Weights of a small GPT-style language model, trained from scratch on English Wikipedia: 2 heads of 64.
Each number is 128 + 32 x the weight over the matrix's rms, rounded and kept within 0 to 255. Layers, rows and columns count from 0. Numbers have three digits each.

# layer 3 MLP down, 160x448, rms 0.293, rows 58-159, columns 224-279
127116184151110154099170143144172187063139126103105186110142107102131124180113074124049103081163167147124105130170097122144122134058174100112154100114143137152115079125
113143126189131077101154146133141101145132083166107112115175110157080072132088117091141128164084093118117197053131177092112104082116109134120150183150109113102121146102
114114094117146082154079146125106123107130108179179086106110105141156201128126128137122159083084178083136125156181120123133118092098141100117112098090137161125164105132
147143141065099131089089143109122128133175126045101190106142137151134132124180160151172158190116169127147111148140114156175135108095109139128167087170184164126149154154
125161163144120091151077115153080053194144183131165139143102181114155138146085102137165057159144158141142169137113159102137076185140065153104127132144102090127110088169
157164135139162138159111142157118130088136165108228166135160073098140109107095111145136141134107146096129112159170152116129113158105122180148080138200110099169156118130
112179123115148108126126168182093123155089113096091121111157151091151141079130098095139155131120143126119174081151161133126176092137167121089116081145130124093107179149
098078121084154155114153110164101087169135161131172148060136124110106136127157163140180157077148154163169168174148129172108096113123136110185199181130133123123126116114
149141117154128120097135128119083134122166123124109117081104162115139168143143167145145105063208123022118195134108125102116117173129138080123087134106095076093080094137
118087092134163144129066111125137103160123148091107121126237102138105103156096099199083168108170156167162124139102128212111142099143114102090092142131114105135156091130
172156130131146140127108119112156068108104145138133142110094110137137135156123122091140183094103135053133123116146130117096142160168162118177101187141174070068078126081
081155168122170122067150131125078141116145139168088119115141110169095112105200100127144116131138101132136148124169123123100111166121132136183111137177163138135114158152
080149167131110180125157102138044134159085101098135110091154150143157155212149159064051102147128111073114110208095106077107141096138117145200154161133108147050155110124
135146092138130124167110162114125127121096113103108112130110083090113106130152133136070099105129074129158076161090104091128141118163067098117162117059126120127145159115
098099135108122085168126109117136110144127144098134192141164111100096127108146106186093119121126125093142126117111124106040034172142103100098114119086138138140111086110
144147142099091121157119134138129115155111150038114134129100170129178113157165131093130113145178099130153176153148171181115171098121100115123082105128105120100138124124
089128097203102111074132155110132178105217112153133148147154099151163074107109121106147096077113162153071119159161167140146147088157175163124125164156107149098115122160
137085148094096120144117144131085093113151117167109109119115121131111154102086094149112128118086143053183111189149109104063104158143107091118083098181122116104159091144
168132140089130185114158105112106101125116162162089124146165115070092109142109112114123082081092092097117110175086075099118123164149152116107130106133097107107134153127
159127122158143083113095149115071112103175128111145136111063140168089173133152118154123113119139145053151202153162096110110162074123117103123085041139154160156182122122
126076153172092150093178087187144096135128141117143137103115157099196137100083164094147122149097111171083093078149097140123137115087135159142083107096150052192100152095
109150182141140154105128129127085114137077144086095149107122167081134141134136103118145143136112195162151125102137165153140150169162124130148091142160164154122144134145
133156156126077208129119134131106172164132175163120093156119178080086120093153188120134112184132120140134113141143166155173076184134125152188130106110070106175100187170
094102123140129158184123130132095190121120154111129125188095094111094112139164150155128134128112122105182121180097112109137152069085086142139165101117143118136137222151
125092133119146079025138086203151085107152115151153152160114151186155147120038149135119138175100091193094162094184134214090171171134148083082102109107134102100149104160
135102178134170150087173115133148104132179113128101126053115150143149119113154120127146113145126101121144146095142173079063180163172114101143136177107116112124143059215
117134166180163123101117113152199148108134100150128163129144059094139156149084133122143121097099118166114107144120153078122118135133127141115097164118128110135143123077
142115100118081185142101093029126127154106129175103106079115162123088112118112080111109121148146138100177090134122127120112095118107163116143118163146128150132098169110
120146139151129137125159101146128111169107114148121160154121116083111067119157157100121121133085138115131109106157153108118087108111111123166155136158091190144171186162
123140121120099119047136175148143138076205121132066103150106100153174125129112066166110140154097161163106121152086070093124113182090116063074140121122131105181129150169
142156157175138132108123101127121073074105128135132153202148050063153119188130125161105215153108120147153136087165140059140085097117102162068148160140124154128062088163
127122165151124070162147120112103084141165130145214076125126140099125126135151125127189186160126102174121170166133201129092096149153170110074098153176089136104082068123
116098123118171018134108070106145111094140120141092137105138164101141158134125135101098139167181154171136178082113125125100117129119086121152114051124152064138098128103
154156114148109042107134109111140108170123115176074163097124171142183146139157122148163123155128173154145180115067125115124129107140118146153177137153102156111180148117
112096165133117083145140093133081065103163107192113121159107137108162134193039182105086085164079116161140165108113142060149162186117108083144101120097069071097095116115
127131189103169066092171176092106154088127161114134131144163120113050126100091030149173102146100117117130153116113112151044132119134149129119098069145168085179106112141
113126089095135163116114098120142171195167174138175157139130105160149110158128137092129161064155125095163117068141045157058126130158131141109120147154096104140187108117
096145103134108172140164148145132127147060118176115101128157148142191096131126146146102103120113129114133087174119145169145169157157125131194122113120104085070063149098
120138127155160209096139140088109125122079169156102098153085099171103112134107097126049153147079101156109108091101069122149162167179094116172126165154085125114083110146
102154127114171149054137154129147069126173196131145105143110130159134092068131100116149140135136151175105154141146114182129163134096120079092147133078136107150163146152
126147089125091120172144107157082097112157123136083118183168036079115177120031133153132145114161047125163133102151094107105138170134151157107102111185149063127135092127
118188144177132145151173141157117155100099159150133165184127055138193169181121126185139132125116195111110061070056163144106139117113162170164137100136133135093185119121
129151127111121100139142072129127147159205109142159161115162099146073154142119144168105114162129178138132158128132102241153180151204140135153122116141106097055104142077
133179132102153176092098132065113117134131164133066183091092149139077089131104200173131075147134139197125162198068087106133118076091159106153161120182137099099128145160
106150094092093129152102130102120125106187139076140146151164121136111065113160073115072137205128060118137081107140151162172146067110013144103174160154096129086125145182
079162200117130084137130112114125152171126137145101106104091193069118074182151133137111114134124157166176098149143142078169138044193149117139131148123128166103161177030
103094117100173163148121163145139148139091132117166143122111125131124145120089160181137171138149132165121117114133149092128093096081112126100138078230096116086128106141
121158144132160163142154163089120089131105097138084125172075105159082152143136135080116119146133103124136072155121104152186110116065124072123093135139119156170118158147
173108135070167179180147133151143133166120134082135095113117100145100115164125118120145105186163075140107134148118047151143200111147126120115181183112126135123134135168
112159142082142154140114189117051124164110067125097163143104115125133123074081115148175168107103132069139088098128160107104088122112144144156111092149174155168085110119
164192138114108121099093128111163109100092052119145098087156142113129115114139083128079054218121138144153129135122172125118152098187154134104160133143138097072132168108
156093181122127074121142179145140127164084104155089124156121093094176050151123137146086179077157097101089094091099203059125060099112113111132130138152166139148133162121
115107151139141125081099152116155136175146130116115124144066075121114089160104124213133128161095099140118096133108106156142163082110177183126135178072116163096109058111
179110088121157112187157087153078151125102142162117085212105097137145152132109149156096124160147106133157083095170078112155105161157133157095096092119179135160170098103
080114142141144092114070126166142128163103114157187126157161111141123151146208092137118122125106175068130135109143146148105205165179115144051056189127112158121130182123
107115141139115132097099110211115102150134204100128110100107147092117160149152170161131132094116118144095127108128117177123145131131142122094194079154121151146164113115
137134125135106146152122112148126096148130113112153101111133086216065141067093115138141117103116110119152081155132172132050084093157153123139094124189120095105124158118
146190145131140142098107126157136110131154135156105144139114178114102125149149151091110110102125098101118154178114163082117190113151105104172143137108097117150174107122
142157149109117112153098161096162136118156050080110159172159054157079173128085122115091151108139093056097146158214152069084113110138160126157105109164158140115038127138
086130123100131142087110140119147082143127150151133154168158127089116102149117102128107132151087089166102235140117175091099168163141150108176123125182138154166153141149
096133164110142175096110195119112181113082106112101143140115141044141137108157131113159152195126138171117121157150081146179151125156140092112160129107190166072087114134
074140081096112168178131125175153132084097119176086072100135151209076090110154133106134144115176155126149095132096150164085060193226171128093098154136112112111131188106
132158144110173105065119135134167102097133106130160110136108133144188081121163078151132113134147101125120095094116173182075152143223156166144105188172169113147138127122
160186129168094100126115100144157110155100103129116106118070173090076144159143101138128106098071083104106162121123145141120137124198142201154161158155129091138169169103
130220192058120103132135143128106122077093087188166132118122109066094096104134118182104137087146103112129137115159150098063123194187148121130101209133105110071139137116
126154154115164089112188144141150154201176214107131143110166104168118151113152141110127120116096067141120118124169117147137112083147069117151109139142144131113165135157
116106133058145163113138152110086132143128095126127084106137114136055112114131119119111068059157197107128106141147100158165116165181171111140107139177130171127106145108
102118148122152143108127143123084147170088103116093139166142124143135151096090142119106148000067075112078136119112164107130119101160082152192060139135097142095110089189
168111158082134113110128124168098108100167097131179120092168144074140186125129123143151159111109121105152119171206078080124112090145129114125097113136146102120139148093
100143120101120132109126118104156099143129118139075136187168189106119062116120137095149123105110095128152087119124149067117135148074141160090135162133128164109125198153
119086083110105151110102119179144189150116045114099089133197119143157207124083129092123102168127141129116146209156142185172138143170088146116121141205121135128075178127
102137122125135130126163126120127162148071188097145090090108110132160104131098151136153091133101160164154148144119180165112163137150132171140132127155147094065069118111
180102079139087102149069093130175129164138140133103058151112145178128132125137115145130103128072133147121162135112183201133118152149120096106137143183147178182103130097
084119042140107110140156172136156156069128117171169133212122073188052149129041172150136149115106142126168095117147178160162181135119182101091136104165165141138107161127
136196122146090046134105160120066099180065118140140107127113117134184131079168124142123101137162128107163170175148106113163108034069121138132124100162101105148034132084
104114126108082090074162150087166090174120085142141139124166072090104124171090134114159173142173142070167137169143150109118130129096117169158175125126173098116179109130
141140134143139188142100134117118142104156162031122133121158119123132116154175149117115146155133116139160102105192121142164114077107156074148114081116118145109124145062
099140142111140156095077106110174120108200136158137102074107115131064084148112163119155119149118121109100153111141182121161123146136107137164119154106153140114174110097
110105096060093112155121130141106141166085114129083112101095158122106146108154105165136139164124125174115125163122097088111077099106114139131142183158100142160126133113
125099182139147147072134120100098086105134125127139130126141047134140116103117112159135107166114072111071140167149088152118090104070175085121122099165136150162082101105
103139126169096122147165059085177157153100134108116129151184141153164101152144097114125107093156136149093057162095148118123134136095085198130188129158115110128090162085
156130161061151112088137168057143109137164188130097144144112149186149135143132101153122138160119160159101157130094105196113143158192144134068096152146099083131119059131
124182129121118154143138172127149092067122219142084168141104038174111112099132101135118116078138166153204082135097142185120111104115127137092119178146077116127125129174
101137130108138175116162130126146144120148167114101131132143154114095121134086133110126153132214129076170104136120100139093114130171124113094160101087116103077151124142
145114132174186147135186132111181134126089142128142159084123162090113128125182107073147185154073180188119173130114131146098103115157139124130114114125195136127146106152
144113112084100171105115129091176071120101165096126104136079142102140191142163120118144157082166163134138128150208085139153089147120120187124137107172156172121158134126
117143104152094105108148152118164152128122132142125152119138131111146109126114082147100115144093107076126101149210143134118131107121099139120138121105147187130229163119
105128105123136127134154138104086133143206098124112136120122097155102159127112073191100153103113149104099187095166155142119127163152107111128123146145134106106097176100
128135135110114111111098147172073144096088076130120096175164101162180113128076124182127186177115130164106097154104105125084174117167126193134133116079127134128099153102
138167057083141130140066125181151102176131134129115102106120119103133091137120085181146138124151125113155128121138122212114127143110101180058080103170059108099150110106
160097180173086074175147093123129158101145198195119102123090165130102106134151125135068142183109147114101110109091093187108121108095154099108098114161146116142166108164
157152138172144099167100152084157140178125068148118101095139135098125127115138137195084143144147102129099063130089142093090170208132112158124137049107113165071072076166
153187093189143148122163120070154108129175137094095154142098163130166127124103118133131154140121088129161149119100170121153117092076087152119153108054171155122117098179
173106126202156161130170166124175149096141127106082134095129099084136122103121139139143105099175114121093107143129105144131145169140223174090166147096190133140155129095
147072118119135135103109136139132116120211087123178223117113135119151146141146145124109155133096148118096106125125095099099138122074154236129163115142176044158119083114
118088133114121138090182094094123179108106182096181124113137126118086076131140165131132078139169156105122107140102118127086086124064058135144087096191110141198128161141
157117143071114176191114200108171181114111143106061102153128167148113111077150098096097125159158127108140062196151152188140099127152078200107155150187125143094138161102
145124188112117148113141125104193119147129177103131135106073152166155105120139115158156117152144118160155151155126115125162131114097161116174166137135095117174133117141
133112122115118140081112134090131167065125145107116080072176158097099136086176134149200094134110114109139129158132125137146110148141154080115184169112140094132138136124
106163144149121134136081115165112121123114120167074109097161167132130142134067126138088113110130122112118182087076162115085113082131113162125145132190116132125090155122
177107115129115128152189118130147129125091106128155097102098154067162053160173193118158154112141111125120130150114140107159139137029156160152102075087128138153090156042
134123153158124159138073067156151133114155138107104128140157145127144129182115146126084110148152115139130101178125072136130155145128120076074103109081145103162111108143